python train.py --d_model=256 --head_dim=32 --attn_scale=0.177 --tie_embeddings=false --parallel_block=false --init_std_qkv=0.0412 --init_std_up=0.0412 --init_mimetic=0.5 --weight_decay=0.12 --train_tokens=107400000 --dataset="wikipedia_en"
Each number is 128 + 32 x the weight over the matrix's rms, rounded and kept within 0 to 255. Layers, rows and columns count from 0. Numbers have three digits each.

# o: layer 7 attention output (transposed), 256x256, rms 0.138, rows 39-63, columns 128-255
# v: layer 7 attention value, 256x256, rms 0.151, rows 40-63, columns 128-255
# q: layer 7 attention query, 256x256, rms 0.134, rows 64-91, columns 128-255
# k: layer 7 attention key, 256x256, rms 0.13, rows 64-91, columns 128-255
o39:149148161122099129250171180171129045150154116114143188149120144143150169128115128167177128114149076118108157175142128087083051151130140093088103127085099125139178134125091204116116170148137152125131119059186088129092066148145080021184123132131207094103090113096077055131190160099087102098058156165161125217167112054133158165164134135108174093124125205120126100104128105120068143133143
v40:160110065103147068147124079152133168174172090140098164123149130125112058157074057089121115125126169146073125203194110145079167118155072167170099137187176159143191127069071145121114164140122081156144156134112171119120091191150200093079158185136173163112196140126117137168103085165151097153148065151135199008106132165170137068246068128106103135101173151109199144100164048124183148088105
o40:113115110108102180145106099091134152098110112104185095086158081085126108167170131109101164199126084085160139137061112144121152133116090091117156020085151110197167114060092067063142094130068111167100159146128194146082138127104143123098108048108110171159149115140111104128231122199141146157115124120122119181107106058171154103082048080186166160083032132162056145140181129106107159105162
v41:140185138116165172178074048056092110124107169121097080188096112203136103098211159141145133086166138187152136133213109033049058100099162178196132179092153052090103103198179097094163137141135117082073197211102085089117177107106054230154145094119158103135127138167219103199062144128177133080163033126146123124113155156037101199051112173207174168151098175187092089163148150109147161110119
o41:149068118139141255075161168135201150080208105146160102056183124131080137149120186123143116114112197131109162122162182058066148219145163164125160123156161142158131076171098112147103161147138145234120122115102053115137163143110161143116133186142105140121106153135140081138087075107174086147152178206133167120158140149080173136119136190113200109170148081124062140127066122090165137206082
v42:097122148183145129117054152089159136109192133167150217093126072151148151181099104106161154091166187126123151115115074148142091142200158148110124034124224058060144175180199089160125144202092113139223063089045075173148106121140184147070124157160077152099082154168101083121093110094136093149106127173109168085170158086106070090231146153139143088109098139112179009111159137163158098129176
o42:149141177099127111195147141147165110123125041182147079147115108139204116130088204164057101185170105143124082150104157205123216134143108148164163139128107157168118227141129143164141103112109163083168014165116081123176133098122142124110148107117097111076163136128119076114108103103121074145133101101149119148116147203157160134127150182165109156075215234105118174152124088095138112174143
v43:099117087101114134160139157121134158089121136104174126083080115119122118181056189058151187199137164065128141100090098143119184106153122153048163192128130080103134193193107197068158140135051094117113226105137117145178074087113055115030136163044085174160149186117074151087088149099146195186073149074168044237161103146230106165075117133096107088231134107082151090151081156127110115104165
o43:189172156097171077133106205135118179109177218095131223168113178102113087145141093195060124143184108143148097150132087172124095130138170127104112105100113125134175161105090160159082160128074103096152173051193049154073080160098129121193089173144147139082000184024066066182166142170123111125066156058100116145120137149154108178128146111193046160139171185124171101104143161153139103118090
v44:147138047105184123131159087127095150082128107074077114163097182116170193117126197123130041130140114144160129030116085193089130075138197144201089115032196186114073173079148127080185120121151164140107096142136136151133156158065123092147161146097071162122084115112152080103146117096128152122135141085196112097099126113134138155140099079088081085147110216105131127126147120132105177204100
o44:156208116076167169126044140174098057101118105197107163155146130122147146093157092151101132102172182139147130097121209119128150162169117126119076155162066243148165242081100067096101146133128058098092176146091129107124164117074125139131143118091106142207237120133139123131054142105134168084131044117107167094149138151212157050169199099097146155080204077062105155131169111114186123055089
v45:184198121112155133123145135077078150120162100112173079084206184053131111146159069134196137096076046159138158038120191101139089140128255123108213154102099148130031161105103187114099132117209159165052205097081132154073122135153103051190126139237092047127125121085094174162155204163113164098188165150159140108155087146147124138115146056121142113173075154137109126055081084121174138137135
o45:122101155098055170094085141145053164143149132152119069096207177155117172110138149109114137092140195181140178071172068164221100142111187133093147195186104090063100081193092071121197187162099114035118171150168182077080161119179109188096120103156120133100148124195139183080075126058122132164122088178113184155134121128167162063117119099068118174048116091116092148176159134124215099069120
v46:144124137162177106116090224108106135151193190181188120090245104092100116074114155080180066198084058094136168113061159102170045071125040204121178194157143068090196086151248090113095144109186139074076089154213135184180116168151079115099127117078117092165177098077170088096106092207143216111076106126101189191140130129059116126115134112123099157108083152124146119170108131074142171132099
o46:152139137106176099123169139100174174098127162143084048119099139066150183182126111140148157106075114124163139104124132165107136098121121138115157076092214073053072139137184114089129146115065092188126078202097139010134102166089142106097089138171090119093132127148152145128162132131149143142153186117142142147153142113143123156189177145062093142141091129089135120056139155104126101156144
v47:150126134222047084151122231079146062111138151212120143145062083072137107116255120059106041183157084158000126131130153050173087130115183126072155148129036075134108109054126109126098129102053088159104091108154190118106133149052127148055101104105077087056130143094125152170105114191152083000061204186125120181213123023137106134159084125079100092080125124046129146065175248143146156174179
o47:150098019077187094096135113201144103076132145095029021120043160091149156171129142103233150132255173046147140150060103143146125056204113115123153051075144151158135072196180136174133113104156169093122174165178113136081100128180177157126170079140167135144089054151066075122068094051149108122200156167121072093159055141178078173195121200065123159116129170089180114149124100114122195131139
v48:136140106056131170173162088097062090114081090123106067081109207063089076112179063138183069167190073195084117179243095086115155184131123152143136032137140160130169054101123137111185078126075072140180080147172120136056089104026102060138132079061099213103128076196130183116178121113022115069165145199154235089224155129147157099162059053134016127063101112093227110107165133115105138212172
o48:162111139134057089137168080149167152153130029153086112052130078136073098136131174095116168146143169069125132110065121100156193132150134104086146085079132211198093148166135108168106154085159157057053132107089182124156172150117115081109190058196122039132135120076155132106221022073172208140156139100219172081155123085162122134130158071178102100196135168164052165203157129186100172195120
v49:166169231125057057125092114040052225109182181117162126144093101206135178193156142126167170160170067106134128117040137127110126162123099185042097158087131205140135125163127112106069136187185115098170122152051098128175114191148150025102062129162071170120189148121032067134079053084112105168172153156045163190198104134085075127144149061162035209073145157069152161083153165160159108161108
o49:135069144098180090232175147113143184197132090132112108074086110160083158126144143093114174120140103042175110083139092161079104127179159182181122195097169054143149130215122120157181120121108127107143103119054189113088104129177120094119114151158168156081089120152156141136130112080192135071106187178200101100060146059138198061185156092131035100118177128132162097120059146100162103152090
v50:136180130068119208091117124183067066177124151107183077195079187096118081063086189077147128103133128132177142090103105121195161191146045099106138086117165161036129108083115084134019044091139084107181060143136255160201147210140087122072195226118107134167130150088192166131087093080143184148083206194128185210138176121138115171188199141099177107205055067119139145167198124142036070108123
o50:192093193103179106105106108152089142170106162152104176080118117075189128186131177136214038177167189197171113064106079054128133165117169157117118162117120138088172138109132129207099103145057115144028188178166237124110094123140136118082122107131074047203183124125177129135066084123153142106084118084091147166182088148100177203084224154105096118154126114148125124111079077118065167180076
v51:123170183072111142185125085104047099094049160144130083093125179057121104138034079143083127130138133123198135196154121095084116105203182138150153068079205234161218151136201088155208144204133116107120148252172086117142228123113110121154170117188157056192124146183111052179184133166165098191181042151092139084075096188129158189142170077144071243141165113124155086078105177086182118087072
o51:135197147128167131131160140050125140111147090122083093109148093156171110155196125156132109101057104156172207092214068226105075198098077162124111008174198097148157103188056163126123131150094127169158164085092096082186084082109122144156166081065084111086075116125103125171173079203132138106070169090094206153142121140076149100081121115199125185177117152115053050078121174099151163180087
v52:174186133152125172148161103119086190118090117081088154138145086187068132181120154206081143115191168151145130191192150079154194150102116167084115131177109137109080135112202140145125143058016135146106169133102187091122177158107112163095140098103117066104139081155114155141130099110119162104078095105207159134187101119168105169113060081109139080072185142095115104208137159094156140141087
o52:132140095148097175174174134136180043115144154209168139139142176132098121099124077128139133000133137136123111096164191141081158186164163115137135154140085165128130109138124105080104155109154205149076203130150102232088133110127056042162175106193132149123012145098031088151162120177077192105143149135123059159164123106052107227132114111217100218138113122181179117106175114185139138118126
v53:071202115175096089066158154130113119177132151166098125041126121172171099090138178139040139136129122118192100160119095112131180164082218105223064121203237117154221082078124034166154095137170147099072133145149146019070213126131147139140083224123103182031174111133082138219122154171090167178144078219091136161129177143144070118164066131106214142173226067140147101117180071139163119098086
o53:103090085139033053115139217109114103170085115075155083204084111086123122174172175045102077058150123097167138140200134054131110158198080122123118057151104128102109050130097138142116100160178055088132100096199166182194126173102160133096170106066172163116188126182151161134195153173109124140036126175153143174153120152199158147088131124164142092131089086077112135105114106133077146066164
v54:129036136130173153122115125187155173182104207161045074108142161117172189099119173185116127056105061044129165142086112174139032090111117055100067149066128054143127198114167109153138134139079094168186147075109150152080177177141173124121138024166133188145127059153144125052123104165046157179099188113134118118115142078143165078183177113212084239189156144092152134065164107079083096197099
o54:136092134114148089163130109134048156151105254081063105190117083183139140117157073082050081093149109101129131149120074137179115098129119089156165148088136147190105192054108122048100188155138134154136086151152142126114160167119101114187209105109107115112169066066095167091151152135138127153118072146072178114134120139109086147135130088199081095050136210121204120212119168074130096166138
v55:034156119034094138050092182049255167085162142170111088119141120106062102131065125149210092153140163111088133033123018143075125102109133144125092134110089151138101232155132236136146143103140179076105097109068117182157127048162111119193015184086179068141174094097129090015255126193128082133085127118177140051167065092040142042152177145222092053077167158083125159077155062129113192209086
o55:119114106107088194162156147151154154086134149062232078069150185072128143114130203070066130142137173151166090151150155146107067012171158088061122088108086142139124148096239148068116144153070162156187105033110169100085096088071183093115067141099144083082143251136145194117168152166103145140136133107251202097138198111121127105156125139031182170083104185182108151100132129082185026082145
v56:152156170119098120154196121123131136121101118143097255147152104104158111111143141171142181061065159163160140057106150078181172118102255092138072143172072113131149103095041190143069117123073157217131152127114226147046165173082118165105184147180104145158126125094094164064169150083197070150067145052159100165040136085097141165191177120102120253128126043099115194017121168045130143095095
o56:078101101184068119223083133180071127111158147079168159133179133097120150084152144129146161063153148174095129027147048179114108183142119072159170171125088151107099108167176114196189144113063164148127128102141114141144145159149157116091117167124141127254002136131121158171075097152134020075145147066143071110162163174108104104115108152216115130076106194047165149191118091115198137144100
v57:130153071172084143107115245120107070143110074108165178081169053067124109186110141153140131141148118173098164073064181093177096116174126108117197076114150108097097118180133095137174187083034057172064180101189060190139244136117082175021125189102113057134102106107078115163116094093163188100109058112127090137143155154104052144173054142133131115153172190093055154177147193129119073204112
o57:131136086116128170081185210105089125211102121121092150121140137105052098128077063162089140000119169090145112121125124106058077035084162211107122138095136156138100108121172101155049088172133114081130142188081073112116128098095140175112110147047167132102091186177103064195060156074154127136126050106081184124174134165194113161196126172202142107128094190120143112099152172160135137068066
v58:123234131142049188105148130116203124120134147171000098063125033118157114131174173161187123147144122022178121045103232134138055125069137098000063143192175128186108132134180120195191057187190135070098139143183047155099207118153137146118105133107111182149068093095074136176119198141116159093178117085067101112237197074063088026146166095129161198112113151154109173082143164048117121154114
o58:179038115149107136129141151104060144169179123069179082150088153162047176079076130078153158096103152115133143158133066076124117105157080074140140096195102123129080084141044187158141113133140146151137123130126085094071202103126180126095109125161167126109153097072072129103142138093170182050116142177157183065092189092185184189118146137095096080139184193050235143155096127084179086195111
v59:134056123085085184190140065054181127105097144197176224137123145119134181108146111104138085144123135145219104166155094072137107169141196109107102162112072016036131194126112133182057114144014090119105179214125032151061143182079146134101130071136112064160159078158197106041076185136185026031121184082087129105206051053064144209103127103103071126080186079131154207147145121040095138148099
o59:122069074101180145105211125208190047132175134144198074091137121132117125112167128105151118101178179098030093105095091098169090147133151088186145078124118137211142072139204195065151142079151219184186126172143077162108133156162090174116105136128097082158070131077116128104076062133092099117244112100154065141216109111098138155106156116160167178190166177155151092167122127081184043141010
v60:159122188184083158176190089132165201056164134167038156170115106120123111141163130174194043121153199127092127099131162170062018079125171086112138093044114141172076115141184163211093173113184123142081151140142215191079133160189180094155155097096059073127067100164074098198209105082109111178109072125116091084085095225207054032110137073126101120196121112175108222045099079107075105111110
o60:058136155135119165202109088152066067119128158152110080068224139124140186116113116132163135052134098132078157132127145182086135070089087117140163158123085046136152113101091109188098038162098101146111130066104182083142122159121085105173134175126177137122062105144124158128153126091061185096162086170117130115126148106116140140103096096066183109044155218119130105096137111101182193068120
v61:209095185165110089176167126076127184090123135104113120150138149149119183149122201082082105115179117131057084124103160136128175165139091147049121074034055193039137067141136102127106172160201141127118157137182082137137054197239177022138101168076102053165108183089152085111092137149170099093162116153182110158152113081107109107056112187112032103076163170121059190116145220133118146098119
o61:169094114114173117077150102088151111117084140255141084092142219168163112143143119112147137184131089099145124113144175089122152101136099161158026162164134019113157072170131164165158105107113114064133105121123122093119076043172076127167091174119151114165084106106164160127129170123133166064134147141106038118110130106251075178093115133102144164174169046115146132166066095171119084178108
v62:151074107187112115209167109201110100205129069100059072161130207145111165104217247151063128121129140105083061116173083139108096183105128099122075138140155194130162173092116159141240108057191164118046118152145151144106163177144130180135097107071059142019090100128084026168137049071157104079179127082125076130070182094211111109161137146164145159089217123172094179176167137169081094180106
o62:154162053118151135043139159166131088128123155118113118095087186155100107138153101108088084189115160149136151091133169089074104136180050141127084081151116185132191081067109172148114095126173069115070128150053072117106147098139103119109184181055090102145172074145081085170153176115156165101045171125153084100136086136143060109072144130090157071137124139079092168158049137104088136145059
v63:105151137164101107053068138149112153176122079159096113077078158171110225046184133182183104094176152167130145201157108193154138205114074086050176078135124065173119149151116144168101111108176139168133186126115105112138098076117182103116086176149184166161115074100134124112175082211104105154168142133115111119195107124065091113161113162197145121119092163142068114083193135104158059144076
o63:158086165163118110128135147106083105139143138112184096129133130177145122106102177126159177059072069108144065157126123111143140115161142111120121182153119118147107082119151175086105141190164144165071104126125182085089171132235155109154123122120120086031136139102098161139180140058078135136098156209158145137078133092100122139127184143146140159157066090113198127109126108137141122127164
q64:108114180112128114170003104128114144107112118098097124174127122106211175139101198095085125136108126096084124201157117198150164174131129092171109109096143150118116174217104115185178119103126170150123103155100153138047126155101111184149146099157174122151149111157106171133139114145156076105110103143146127078139153126109125104152130122098163161086109115128146125198208157121138175145086
k64:208159163088102200158157124143083127083147158147146123113221111141123131147097163132163140140193132076176101114106142126104153098159171159104078110098149092128080176150110178125173168095150115166156131116152156143132097109126186097176173075147091145127118130181143129121151085162164159107108118128159129098152129109120153127127114161111120121101125111119098124095139132131127113125128
q65:089104122148136153149072150182122171171059076100167164136101088086140171173167113122138052096139127150169136224169088134159128118197160121070145175153080199134067126133129114146140064136062235122115113123066195171119169125180199067140132144078150152018139108172124226151112149153164110153102132145244127135161148128087147144192109125171191080189083170152212145133120117188127084133164
k65:128160114113069092185166071131190243126122113092154169103183115156184118130138116095090175066135124118094102111119131153126144138123100155129152183122155086097182113096186170139138116176114154120092130118120201097133108184103118149138160093124156104105122047095153220099144233110068168097049102151116107128109109147134128150171097104125102161146158158104143150117155176059120053124067
q66:126123109168134130113142167117115071145115108171170169066151102106059195208130116185141071131151088133147225044141162115141072087109132131139099121063160120095170095139161138108116141106168099110153103117104092111116112134146145078137149131085124155168100172151142104159135155100128137128121175076117155084159185062184151152153163109155112143167095143107145133124113138158083084201109
k66:035130120173115149133117085104171104103102077116151093116096130096074134159089121116105071130144121097084125151123134098107098125079171095146134085183069143108172122181122131140109089118143163140137124151112133124076159180138031121121128120088162108138121114118127119111127149131103112106132118148175160149167141143090107129095123132176149099108089149124146119116114112141167120114204
q67:158139152081139119133240095129110139126155149150096139124145185118102108125159109151143178136197110098111135155178168103116180080110087093120079122106142134133133171120186133138082221118178111097149160154147130062180121110114097179100144147114141127168159116123068088124090107103086115104171176119046068121109135073195174117120144123090154120122098189126067117082212159096106128118121
k67:121114125132145168121111113104183139188157074137125094165113121164110100123042122140143147118176091174123170127071146130137111105145128032117037136223089145123132076175170107168136110138107201094126147109136050129111224134094096117080108128101158109200109119136154226104166080150098125147178089204147099139197131088099171107173105186147132105153140169122128114112148129182134124154144
q68:115166148091096085118112093078146091112131145139130104172111112098175077101131137129201167113118168145138137193095122161108168118187116124142160116117124158148170125163104125095182084112153132117058129107143191138035117137108115174111119111087142141102120078108090209110147084166130037171124148147199101088192191107166109095102104156069162123159135142144153133121166070129146152098080
k68:174178136062100150174199069108075146136162156094060077123135166143167090148133125119186152096181094139125208090139113186033145097124126115099151090067091138075219135091123168126109146134118128147150112136125086127125146134095180165073192130146137119151190139177133173128152124114103138120090163128172122095146149096128103077156116107130178094127133082151142143076135101078091154188123
q69:129110144133112100097143137121169122132161119126164119132122095066075185157046090153116123112077122089159174096130096106148100096149125133128102125138097165097130084170159117106085097117140123120117141111090104154112129123120161156076128126126133141128115135155133191132159106116182157102109123179189100148220125142166132134123082110090116164081092102154182159173132099164157119102120
k69:118031105076077102168206121076148135049137174074115112108108063179143141105134122122153189127089146117105178070133103135152157108152121158115101166093162119124162137160119193121103115114182168140164139093156180091113063104129146130147145110120163120092148092151122127167152126169147163137136092158161175131071145081131135122118164117137159156156159129114125139167095128147163115195087
q70:106152088145122100100172122106143139145135149113124128151153160162216087148127136122126123088133132149109125158099095129178060098141122109120095105170142165174099148185094145122124019157162100151114128083101130137120087190083144149117106113165123118180116084094149206131179060192145154117110078163180140159163136112130123134127123124102123105154122156183196130172144120141122123068165
k70:168144126080108125162116191131123115096147159126075141122187120156129108171107143189172138140185118099087148156145128137138189133140127152149134141106166120118113224114115194135125055067099108190123063132112183123142116129107154122134138164134147106126120160070167113108127132116100133175070110095052124143130085174118126075092101000073124075116144118143120156158137173074128139124095
q71:147149139144131143092104067112135166168129056121150118143119128058111145188144120113080131140140142171120118113125169087175056106151138171149127122064121080082223130163125121150181101103157179163091150130106158167079112137140074146164153151178121152118110068128160136101123145119144104103092057152213125139158146141105118124118130133164186137156129129129166130148138113135109119162136
k71:128108124095099120160163124105081117142101149100089158095139174115166066158149166089153130097141157150119168123101134180110117215121164135138112170119182116134213140152129181082107117116150142140137077131130141122099102112122117183143160090149128117046106119143146141101133187130133142077141077107185075123111137120129068146166128153112145103090090088163149141063144130055137114140191
q72:072130076055107184129133129141155103140077101146120146121138116113203139133141144104142142150136132107146156195108128196101181119131145170114188111108113112148069101131081061124093130132090112093115139194055145099116084074117080154070118087123106131059139122084124147111095148096126098162094179075114083125102163186169111071101070160161125132183124167138156109107101152151140147107069
k72:113148101106165127099108100102075091143112188135086146079164093153143132137147126170121135094120161083103121130191146163072199125124061142116219160116048129091096136084131067127131150145193166106146143122124130183141110096095169132140142145138145178135204125136100149151087139099141081178104158127114136141132097175191151086180122134125131121112078158125111189107098089181082131117090
q73:172131208137141175102164132071106085084109186094097148120126149194069068079148185141131128104067096090097141091100102177123178093101123138161196151130156139107102139113169139107108185169148166150076125153111110152126136091150070054160111122181112112115159145038125070147165173119074152115203161100114171093079140100161135097102149099180093174102081117119138119131138150179117100212133
k73:124070083148189211127095096109152132192104159186190092012120175193140136099062117139092108092169153156166136157160089126119118113087151086158125079159109104143101130120083093139117077165086141122202102112097100106113099135099096106153099115180140088139079138111123174090081097145138149152150135128179131125094115151127117156066091145117140161137084153107166116141159090177230049128111
q74:123157174152128109126120111136117114088145120159119100166164109146073164071122137142177161195145108177105094086150157112097159106113124098102141145104131110057160109101076140089136134085106123116129133168150071087104105140169126150105157132109166078177172144147078120052071118118100131146169120103052174143085146081151184149203112142120102034180147164106189171163108146055103130134117
k74:131096136164175163140151134127116159139145087189156131122081150109100176073142149170082084162089157111153113176101131144121133141121160142149122176107112143136133094114118060140177107079076184092116166118124124187152116098166131091052073125109105148182163100130099154068103091151156162159071097154179068149154155135130079161132075165145157092139090183156147124121133074129133184080147
q75:122141100158084158138159139099111087143145158107168115127109192139149095111136123076118169087128118110129127137099109142109080172066188105095197154082130137117114116147122115081160153130114083145133181130134126125105162167130162115139094134134124145139162158106112113168124169130109147167128126093103162144088112094150127100160159147153141050141135119132065080141088137192100155156139
k75:106151142152129165104083126100138144141196098126164126143109134140138180096115196132149061065172147200104116160092180119093173168144155102122146156152160100135170161103091080115146136164131157181132115183125148134089169102135120105100136128141159082110184141118108179124114111155155147132144120192143210130164100149076134145099099125101170167090176068127126143219158039140146058123062
q76:132072119099141153127119112106180123115101146173130103139136119092152117097120126167135117146126134153131174146183141148142091104129161165126182131142166098129183061115210133160126109175148138155166114152058170156086120108118130118053074123161175138176120089039129058172141058138125043149149177149172116115113055202152158162125091186123178067196172143113120137123121071167123135171194
k76:134158099135150158120139170030128140123093175166112107122091159106171109209154109131107127168172110113094166084188126061147018136137120193122174113152174140122154165093164108154165117131164121137215140132140076148135065129142170194119204182102155166172160141128128151121113171092139118078134197119134147125118176142137149108169120150101193089096120179127143084133175092109135110199131
q77:115113117127150114124140190151124178119118090112139099131183109116128072129181162108110110097056088088147083119137101138185126168101152157161182143091088128095053197097184157151122085109171112130113103090154152171094164114108139142129139175181082123199143130154146175055140138186214151127111133147119076126177112095116090096137118159129111176114074116134099126180099133110215149048142
k77:201106104110189154138154153148119123113165122152140073094122101124088232156130145070194139083125185101137107074153073152077163129133113127092095138051152139118109082134144153111152086042097102118162138125128114127099140128121116103152118089166176141098103101089171127137101071129104119137118125080096160057127067108081125118116156143117161129144185097155107098149079110057138100122157
q78:158095099079096077168129185121077126163145140129059112109153102147162102106127147138122061102182124140054150110128149175115110044133127160122075121158120120153090119095134093112088141115134136119077119131121139123113134126129041182133101144133102140127081100165131126098125077147146123138092158132119129136126153097118111152126162136090090127117183134130125122098114162158098114118150
k78:143115104118124117218121162167107175108185098102213146106122124143170128133180061129144097082121076137089162123157193136133151075172104171077137174163119169087119138160108157118122100137127146148190101132184105119122130131066156117125110191158111105121073153130100142189147170057188095081059135046118196109169129082146107100165179055172080128117076145136097121149103161080154145125146
q79:155107123114103085109099083136141109123146111125138149122152109084079118163099127122117145181112150141099141149079161132112138176140202150140115096156137137141059140136135065100110050125182142184124102156117160155122064095113100187071121100110122155035091074135187107110072153139078120090110140094138133054185219188118176097115167153060136144146158124131136128115133168125149144081108
k79:116130144163087137153072168175094117095123070117124107100118154110148132067119203116105100103216113166125171067068204107126124114151175081126122112161131138122147158148065178180094135175171081178099114137103153135185066171076157185119166109137150092043194159105086070175131103103143123104085149147158148099095103157096107140113106112107086113124139112099116106210110153132135125085137
q80:209156154081055112164138217081171100109154084191124146055145151152126147185097120082115155171149154169112124168129146121131153138109136117178128081154130083172117115078166128106122100193130119123152124115129161128155107146155113105137127048152093122109070149061227125066133167136042122178146123104109157051115147149137156159156232159127129027182104105150120084197141116184164052132137
k80:170113074207129164112118094171142107114129072166127204134102157158080108122099133180134132200077095085124136072136151110158143120055149065203137097119118132187140122131132195118108122160143139055147109102125166150164158119157107143146143140075121144127098115124123118131063129122113139145140074163141084158121099155148150069138094120105120144134127100081127088150108080146101165112213
q81:132118179185178127172115147125146134110117123143155123165155136160139109157086118132190136104141099139152093186183176110130117179113164135104161083137138133140089155120163081151124156135207137046132142077156160097088126182117079129097118104140093134078120148097135157161087149136120144107118105066124121087120066164129158095166150170103106104140131124168139162132120104149128168155106
k81:100172080116091097156141118084104041091093116141092158141088144133210105110124170066136171157125082100133123129132095117086198138146114140131116053160125165124126123129101187112111183122146188120049126158112234118159081117073141170148132163152166083112165131169116145143144131074111127169109090208101135109137148162147074168138086106105137088134153145185083224144168159120198125091127
q82:113140151144131119092130098162097100160165197106168146116124147072118161130113132146102160134069102063117131168044122140111049174131068118134201182095155157192221067216109110137136157118125112202144110092126162118162154082133122134140100111107162131105112179085123120115076181102180133130180020144075089163091084152146174123087223074144080121058165135183167130176144118190137149136155
k82:112157096130133112102093134110155150079088176133069157087130186127133040098046131168104131147135123158098149140061119102153067123145170131119181182135168157022121144119093122130140075132015103162092077121080120130110114119189044065151162085135147108120123128099117159136175172079210120100171133102117087126181089102108131140149155040094139115124113135147138098152119125119111093052095
q83:105157112121107077133146090079098154130079059130068123161133176187101092126138159102126114159124083130086130170133122175094147121192104119129095126105139150138122158094153089139136246103114117136062129087146159110166152156087121124137146106113130084097174091107182060092159159145141090138181102146183139187106152112131118060151143117086169117138095138143109090165190154078104102130102
k83:123097102142157130152146125173173165162147172165157122142197154172152173147106145136140179179128152140115072177174078101124146138180163100099133135175135123182132120100181065134110081142067139148149067126159127061186132147150129066116091164175129097188097140155149155129124014117151178074130113142195119088072165139103136104133109114132172124135101098118102116143161121098172155134142
q84:094111112166177040161124097128132111175187148134089149143131132138106113089053092161114093127183024122146161078111103117118108129068121136078123210032111137132120146182172079130103144163087145168068132134069123139157157090112139120077149121124100097121128110093175140210143098115126092133120129082103105053157103128168140086131098122120078132123197035112115075161143096217139093107141
k84:101033109189069028076156116107086069068077117152165140153122141085108127137177134154135170124154101139089106140104156128131151104158135122128104150183140140131098165125096131106129202184121139088131157079136103141152095144209147116135080101132133148050093169168108148142152116080167134118117125145185191123172092199150130036220102122123129072130125102140102142199063115189085112076151
q85:118115131126098103111114154089120167130106144147143174175191128192153141202101154139133131126099145076132083050066123107106135138083059046136150072163055166174059102104242159144136101199050168138150102102062145121146092122063145094070136116056099184066114118170054105121100118086105140140195086226166071129132091121076127115111129131115184124124177153150140144178105129086116106161201
k85:081080125143067083134124169098096161096122071038083169132155048108108083101144118101118124194055146116152150140141103083130174093150135181145131094111120140090116141194171103158167070171114109136119163156139179108095158146208140166165088126112074177094181134129157055143134124114163088121124137125132148094087086157123184081094115077150088099134117120142159162111195174149216166147121
q86:089134170174190131152073125132152197108188126102073110161118087045142135140169165104108094153142171144155152163012108186152103089198116150081137152216115153099094215100144114127120138137114082161140089119132144144135109133073165144099093125189146165187099150141199110134185158124170087160132131126156157159057122083163201081119184052125106136136125139100090125114157135125155121115093
k86:094147149114074130131033151129145164110173170166105146160088126104091130147131146163105196111110068104167140160192127124121114191143167122152166171072076071177111203108150151129117125133140123135156119160109170059128109170148150148150047146151094118104082166116113115143133090130090089149106139181080145127101201179121119187119228091135115132181068064157084074111144182102140127105112
q87:194097119176135140089121179132115167162213136104163076099132115090105102119116192104143074148115223140088142141059126143144134145116157104169111164138115115126106129145113192106087125086125173069060160188104203127158062133123159085158100152128188118127131076112124167114124159160117169100142235135121172108159073148112104112132093097119082196097110110129146085194127082183154142175127
k87:151178115049090073082087156177120094156072101116168086180140104129126134135152075190241177108160078199114144126103128155100118123131116146166083173110140108172120122073104105123151067142140123139236151202127172144126164155127130158144120144157131127049148153115184105162150125141135097112153097125125089144104203150214123121124159124157182177140134089140193107119138135071222133072135
q88:142115160130080184145133087149162090135153118089103113147204153106064181121177074113110108145176152218147136145163136142105091187104159155170187094050041124067136086086183135077066155107100116095120136224148096123118166084133120177110131119077198072125137070113187121190136217101101082164101149099111127152150165105109185138087142082109090104100128074110216132151139124144135166125136
k88:155134193159104154140120040107136130116151069131151098119166126181145183103153141137111109050131141099129141082125191102095151173137118147159128143121080117194183067079139117053147087131131180112114170153141126200128045145089165164128126153102139144144186137117070145165121128118053180105122152117136115160140080141149123186236158126162097127199041123158138120159133146070118097143156
q89:099152200086084133152059112176075118173063146154147105223101169092210102142180109156159113132096120146119165184173177144117156143112160143153116162111114142170114134086064100097054160125142168065075116139161135137156104076088128121089213058101136092142138100090134100094112085154091122121121099112179148098079102134152117186114014139180122096135140111139106112136143128218149126130127
k89:127112169093148118130052128109106155108195131118148135108184153069157134123141061147103098106190153146098110131153179121131082067075193117063084129210131139175142154100146130157089199142135148091128114133134156146086100159089148077131071151169159148082132145116128115159141190093119177140098136061157179203134073176102139096097147113089113144102131137110142108118110133101018128121047
q90:168123123119126121136115141135147108059143081079093193144120122109131129125124107149179064107104134102113129133150106121238059186091120107105132130059145091119177086127120126169145108142135084093130148053141104157172137154222065163164178165130108125112104153163076152150034097150109129132138052155130113116123128170119120120113127076164122113147117091110088161120120130136191141104133
k90:179131098088144144105132134125185099138023129234130129162131153120145123147126182089107108152072148105111127045123102125117079121151176076143142114121135104128146051128179150163126128123104104117138147114195142115188084069151114058094124089083147164112089134161127147128118118069146131135116072135104167183074130074083087096058116105180147106093174186103101104124110116115088138125149
q91:152103091053148064111122163099102155182099139152151181126185142137101126055163094088138131098091192144123156141122145154104125095065180123190074184127156200078111135135134175115152114124129145121064197056109112137167141120139110127100099112136072156088183132156080129168109121085136126086108108116118104162111121120141118135094134133155145042129113146138116079095093113081094088106120
k91:134099138098127141081164114157125152112150149137115147118163116132136113073132127128129069132097121139199098108186099133137127110149066148138098127149092186165156149144122124140204085138138112122075109102159134117112145099126122168177081148136154099133121128076106157075127119135192160141180163189226104146182135076114187163066104146137193070120117097078195074225146065103107116131155